Each number is 128 + 32 x the weight over its row's rms, rounded and kept within 0 to 255. Layers, rows and columns count from 0. Numbers have three digits each. The size before them is the row's rms in percent of the matrix's.

# layer 2 MLP gate, 448x160, rms 0.0742, rows 157-183, columns 80-159
101:125145127087103148117085193096123157139101113095091136065186123135107098132131196119155130120170115149158146107093122132143125092217109095191136089151119156129167168083167151082136151114139117149091089148098140078126169088165101109103118097
097:128103109140133149113069135148172060150078098111090103140119161121182100068096187162140131112117089099117192095143152096170134106136122116144107126142175109132152121105171111146082155110185129124148115184119166159088092113144113165044095159
140:166132161086123127092147128107107167080115149142086158155093183151097148165144068129125139150129176101171135138113150124110143132138079135098106050160069118092149094157091096201127132089103127112121143091059145088100146155160080118142106133
094:147113181106077098113145128137138170098132148144186137121100207166125132110153124124136137154158094126179130159147094171134163194147063146122142098147121125073134145116140143135113086085107119131141128052089118096124157144173108145197112150
117:137198097124123120159119178137111113109136161179115103162159138122074137122161170160128184063094121085159090155113113122155160096167123110145132154130135111183142104096124113112123168101160092168058113086182151160056177085120124163094138154
103:129065089169105079025113095169196099094079162129156084138170136104146099109152113117141143134145145106135103092084138176138172143135116100137136105130128088134152095157112143149126086154133107111139125143102147138160118174154141129124125052
109:180077127108152095130088139173125098194092053091087165108086123153142112103157176127227095114173111057143197119054086106163118184135110127096080148092145138194097093100131090128126103087095098106091117120113131180109138095136143094096132155
103:135128109136114176128149120129075133170142122117042124150102122099076147099103104103075189106058076138145122138123118206124067107144173141171083132162097170112153151047144077105126151126202119122149128126112143075198143109135139130105071083
106:127174112125057119102114140123197158122131135063124121132129087115147163097123176077095159164139061128102127068140142121160109096107157090158127094146141124141045106009115134053100145107147165123132144111129099129109116125154064150094119122
111:154122130093177113074073094085124166166104176145155153081111131135083097170145170133128102155158149135133140148118128105102122074111074134183095105140077116074128158139137110089087181122093130087169174071140138119123105135062120142190072094
088:134120132095134109095132082111132074144127106178136128141188150149125122078180115137184206128106118136158121097148130090106160145125144163117173118128124119112127099146164099200154135138103173155090061148140097209200122102138150134164147182
099:140132137097085126115090091090126112092121138111118142070100107115123127128132126142093103118142096181109146101099137135127176106146107144103064126196089156147128109068185111124071216176132103119114162067053161107103039134152093100166127064
087:040123115096114140146095152052112137148176152108126142093147103090115169129111135092077138112149107084125127101126077111120135159156157146138044142176119099140082178082114066102075142186177088200155118152103143118132106147117124156106149131
118:157121139142150171137089135154162124155132134130172153100165109135130166113114131118202120139104200169105127129123158134195141149132150120110069116111123077071145127177120165158056129166064128158102083099137104098080069188113155087099142132
095:098169085050105104102110108127109133102118132128133077137128151123147117116101131117139149085129094116125137131111051166079082115127104110125124090177123110126180110086207138150161191175130053125108139141058184113073126097123142155089094040
111:112142102070098177149147211041140143050131142169151061081152126170124132102092083093128148118165109126131136116156157125105118130142118122111121136152137060143107099117161171125125099130095068103136149184145106138093129164148086162160125116
091:117162168160105148139136153084138110138112109168138166126128084124124185128033154101168138130170156156133111148116131115113114174104108111121194148107219109105074161208160166119202072161135097139139155137191059135157174165179127136133125156
101:126120152150163224102110123147135116134141149148160131201123123148107162092134165171084129154135193139117152140112156115137160162115140147115139084138112100102140120122129107142128120075108180124202150174109149158148152160107067174114099122
095:140122104088090183167107115139094135116185120128125137168106137138143124175050166099090117114105161129159120105141121137131110146153138114143108155143110147091124134117102096145133115126157140121146141189105118135183163218111138159138113123
094:111126140065091148129152102171170086095138145125164112105152196123113109174145099151086137109118095098153196082121106160096155154108157193119129081163076108146122105092109158156084076160093111106163137138107087127156112119071113168109128217
097:056101133122140072064134124110154162131154077138107108110118192097176146092107112108156174171116160120152213083101168067186169162170083128073135152110121165164132067097095102174108175108134072170113072118175102089080093115109121101191133123
100:137162148128101088144089090140161058079130119123077174130138131130125151118050137105126188157150060119150134114107165137144158092089116105133097152128060164138156134114117088099080133126161194115085140164131165094119098136155116105108136106
104:147118130186111120104077114131104098132124102127120180152141098135174122116111161114146154155166147160121137112079183123086107112122129121172171164142134141129145082083106105125140119156133135120129094137112137110189196174158130154101099118
123:143174158167115145073105109143173146107105162170140117111216147130098116093115119185093084144103106106161212133102153157157176093183139125169058123132094105144096106168151151129184136162132129061162148118084104201150082096125123095110109125
100:118213141135102191197120153114199137148136125115122149179137092159141118121154171150114210184138188111135128083126140128118109155127111095117150198130104108142113115156063123112132106139125132142143077130123113127183118128157085062132165172
082:114143126074122136121108168109151160137098190085163151101123119151065128122097120110133152080146132126133118153112105132067128163051111128130089080169117133143120129103105136148149173068128092115147183113068172100086124126153106140071152161
075:121068132156137134112093131094100175151110117155118123175120151109167122132117158188150141145087103096142156138160098158102099127169154092162136141130109124081171139136142118084119115109079159128163122123145134132179115143106131119119134139
# layer 2 MLP up, 448x160, rms 0.0668, rows 157-183, columns 80-159
102:113126101155107133164146079128101113157137116125160088181114138110165155126118096126050177086090089099120140131152135122105116161085133185104114151105152105189097090134131080170126119114148124117189196105125119170131080162094183123133153124
105:099183141138164085107152078112098197170198180165178115077113054145096142165142120134120168106128149171096084142121123152095079117133162154131081142069131108170140136139098115087145103098089117148115106100135141172151107159104121099181131135
134:124133100109147087062143089165119172112152170106065147151103114135089134139179106171142130230099174159184071131136094163102126129174149143054139122117081140096167107115057075188144163089089133140130117094115116135157180141127130103148159173
094:134135105078148132104143156121106077116164126164136144103094129117088082178109090167096131153079126113116138116161148135142073099121127067101144151143097140116153054080168112125131255112143135093113124137133188178133127082080154220095137127
114:135117151160107161150145162102092219125148187185108187120163152166123187096167082093165162127152133138079082204155141127161149192117124167144089129102122129116139146168080084122156063125108101140092128095166082155061164120127076105134146178
104:108048057119176103083135095140157130127091153156166092117142161131124120080159075112137137147147128113122132090093083191121181110098120136111149088105113092133153067140140148131101072149152098108175106177077127127140163087140157133122113056
105:084173112150096145113184118083153127092134193167199074143154108100102113152092106115037154125113134187116079135184168139103119088118126132176129117130103113078162160158113170087143171157165182150147128141150139128142109200086103179153090110
103:133112121142154123103105138148094130149147138196095070144109080165148101184128056128103141033085090097102133101138096110125098136160161172080159159173177175124111145148163078109094143138169121168110094153175075102122194120134100190114105159
101:169133156078097138088115132099116171095161131127125151132127126141090127140104078084070125182125056136160117084187135141123080113091142079163170137164116127087149084087097122134168127053083150136154161098098063152123183142096086129108127088
109:126139167120154104071091075130122173143086174112136135053125131131074114216186131165113130162151137125170107132141111099096100098093116140179098110148100106122120133187096119096126166118082128047144162091135155119139129105131169172165105060
091:122151108124137158164111104095122135145109134124112149103096125174052155144134090138106161072177099116105070155076115131147096181105075100123082136118083120087170084169125161119096106105117108136126143108146158158064103088139076102165164167
104:146149137145170087141130087154068093116166110081153103119102076065173164139086153154093071117106150122148147143137117141201138120178132100201177119121114179122110185108146198057104100113163165108123128207128164129184137131191137142109166137
084:085096124103076110091118145045093087152120111106143099061140158091155116109149106049084109110127072141120115144153106129137111136125186130173089071168142108189159116102111143116093146186144065175135171110027149111139140138118143109107173129
121:168160129146137096088177131081113175093133098209134109105106163101097145199151138152127109111130143133152174156085164091071132118100132062156152154116125128114152083221148083100126126104141125103185168147196108224139133138077090171190150164
103:087136076126112081120127101095152121097068193144127083102134114151123165127116143158107132136191114074173083069128081129121102158118118115111043106164113126086135104135123139162131173151149065132107146046105137127094142112119154136104151101
111:096189151106111108085121133116073130075134136147200093134161027163118077109157128088131069107085093158082110143093149072087089180124161140164086106152119083156137132108140137127129182148095052123138176119127147111141052122136117201172191095
093:165100076117187114161123130141129118096136172117131097139140139114083098117233149148102136146099097088145108098118144150132131129184142138145050112147061162165151103100076084144070148055097139110189079109123122115067088126058110096116139079
099:093171125141098055159104141128158159138130126121094116081135119114148120118117108120146153169158081059124091099181106122129132091127112165094118213027115129170111170166135134129115137176139109111096089091164121077133076105095203113158097124
099:093096112037133130161098177143137082039118095125127119077109159132098070156150155115136122154137091084103071094115132182130157160122123197159091174130136074113111110109123092063122134161176032183074154105153169110128115123149173132183126127
104:123149106219151128116108146112100165182112116148089135125090059117119140086099196129141111154115163149101041148153134110148092108128075079157140146086139122109146154128126114113204179100161150123097122098124179103077125101199150105154112082
096:171108104147155087097139122167093130094133119115142125128109091144171067081087099158107165096074110129147159155083168097086093089143144096098102136081156142180164160137110144120125163163123047170098080189168155121074162086170095125174124085
106:151134112147116065157140074149151080105115124109137169116148108127153154122047135120143171174145115130104125110123129141108173115122073111101129099166089143110207156167090104149071133111119168092075157161142158085142087122162144114133163118
109:120139135138114093118129083086103127107137148152165097086094141143176111104128160178168139114162151151086153078178148053133151133123160123182099127145121093062200145078166142095102110184105107163124166103129151143121117078116118168170156111
122:128141126156157162140169111108191194166109158157172134117167110139160097147169108127104165166105138112041147125153090135125177164106187169128104163084147129156111122184148125115117099154131137108146114154138045130096097099061130141134112104
099:086103102141128082069152115163141062161126137098114080065145166130147150156115133109107068100131083110145093184108177132195130129132141111122056113102186139115126185114183129109123128117116104084083162114151144149127083155080174158146084121
086:141115089132106067114142142174165147112109145168151097177137101119138181140072146155100075140143134132087196099139082125099119119230095112140100134150080141101079115110090159168060125103111119104104133127086136148180159072108179220116132105
075:154104084142165137038079169145113130122141158181096187084136160116150101163109132141123095217091179114165095146123129137165071129217146079157120091122130156128213099175100134114150125041087165109180109146137133178147165101137138138120118084
# layer 2 MLP down (transposed), 448x160, rms 0.0633, rows 157-183, columns 80-159
104:120129120109110153162163126141154157166082124174127150177147129143148124129147129134078167118104128102119122111136122140121086169182118128089128109166107133160128092107131159146102118129173124044134120085101145151106110119085195121151089089
110:139187134140102087105125121131092169095180138103179096121112134154100110131139107110136140115121139134118062158097141142095101137148150092111092084105162151167100132134139126139132083152131118183137109111117116178169118153099151170139161076
126:096115101165132110106072067131151118121149140117136128135147119107150095131172148147172168139143117204110086090136077110079109127127201121137126155104134139171087126072141165111126089207123104169131144153166134129140127145156129146081163164
100:108150130145149166120119143124137120162148155150096145144100081118142108147095146117166107132100139093079061057125147090141059058086111103155128167134130152104137117159111141093139140178131165136179119123166127132105111156131167109079086134
112:127111139155177186096110116110075140061162094141097140144125137160117159146114161162119188155096106133097149115141142161112100114160179102163090101150127160110171138169162172096119158137102169135112162055118133092201159094177042120081131091
104:107123063113123140113119088133165182115148106112121106127100151095093125099134102125159109140153119174151152117106122151143154131106131083129134112139147119127088116096129106134103069140087149148130108178124141094141137118152089142102183166
117:121188131132120129097160142104106133095120156145159079112171118107069121157160139125095100163126131144157129133125152148167154108131155130156125110119102158114176134086112180084139104148215178090123128148182123127140081178061120106143080095
103:183122182111150136106089083121213111116147106125119149104173149155142145133161127096156097170167180076146055148148149169119094143124080151099126114135174114109148062128157076126124123100037132141042074143130114162134147117094157165117130128
105:114097105134161124129141156162220169064156113115114123132122104141155149136157119088093172129177080164168109113130156147120105109125170105163135142156106101078078080086107139061175109145123147181159130144104099082140121101122104090119114104
111:130143082144124136111109097121148151115101126122145089104112146118175120193186128120140100130138125152157134096108091141111109107100097127139141109128135104179092156172099118097099143141098185089109133153101096082177117078156092123142176117
093:164081150165133132177161144159085174130144185152113125112115102090179135165150156155123092128178197067085102177145122128123157124126106100085172153154112188147151075140169059124132073063132148157139134125154122084096106147103120138083135150
101:150187147178101111094178129096096099109081118127108170155156213163094103117089074108125178149123148091140160156101135107073111144128098100104187104141154112098155127149085206150109126133133112128106077100157097161115166119121077099096160135
088:093105103167160153095195147139167132104184094121126102109085176153092118137151138103156089110061147080160118168132125063142084130123100202108146147090155140115132092135124206092125093131137094159103156164137094090201140164092157143165086126
118:129165154126123146134146163112108157101142110179122144099145115128138107162154159134159090086111172102155153155040177092148145146097139083120167075113156130164139100185128135131164102132177145150152162186125125186198145121134161131166183128
104:082137128130155166132124173124187086114161160127076079088082065168132056176167125136129108107122161110137148090143152138159142147115211177154089161177156148133113156126090174080110105093126161135114118130121139067142164150114164144112169129
113:107120166128099127084134079164039112164142129141129155159095135120160118165124117125140093115129142142122087131090109116077137164155161139120144112111115179129109133137099146154202118158123106112159102112107113106117132082138150178074170166
100:110117166100145147131091175169116108153140142094123129115169172139097138141103144138187145140096148047108171158108159108137111114143108107179055123123073145146114084162099095143130102046136155064141125133136106111117104233109129146093104114
107:138175155155083122147079106171163166127103088121124126097179123138097194131137114129161140169187094124151113132124130155127114090086200145161109131049109089145139125138166122135112138127160098112106102094100121113161077155105168147129108137
100:094157118129060089120109128107160100093089108158116121125124137110120094140165147144124088153123067072180114166126137196106127094171155123183148151074106073146125086131111080130068140140148038174138167152194130072167139150124198170154119156
104:105140153106106140146110197154112124166082174139149166092203156122118142113141143130129142136123121076117161136104172119177138107132149115117126064097094120165106115124173129193118101121104122078159149108105156126143077198143166094045118132
099:148126134162098128092153130123115144129093096147112137128154126133109145140142144062140091127073091166087048137125118132121095113078116198131153169145155085099085156171113122081082105102101105164155131125104164163142122086149103163121146081
111:122124128135119123154159100162095104122182155120131136174075124151134147151078093124148105140125120131069085157148141173153122121122122095089180136116099089100174072168093148138153141104171122150140143104076127152166165098134123140102190124
110:138190162127076108135117081032116055128127099120095175088166142080108217079161134147133141093088100141127171098171152176081106127104104116166133125133135168061184157106188198157155136123082125140151128100118088127136156134125135136133122136
118:140117134160142126157112119168071128093099121178116127188107068129146165139166152164183157113115163176088054116136110150054154134160151172094168164082168089163123118115092120157108124125095101124138127128142140111148158131160144151119195166
101:104153140136118111115120130141106063141072144127125181129161122152169126135155144180099107103079126108099079157096161190127110145117134136138077087078129126091180128165167140129099162126139143122152177081149136170173066119046137143103106136
088:106112116155116108132132117097091080156124112102136139108127160144140107150206162115082098125093091170139130166163157096104152114135143139085182143208136140117160189155122141117097132117184182120084122130163118079133120193130106129126157154
075:124126117175136077088113171115081161100155144168103099126098116148206111118068114031116116149133161184128113099123103093140135080103141066219089110147132162112148109156165110077101130112118118129120131122120092148109137144064163058135171133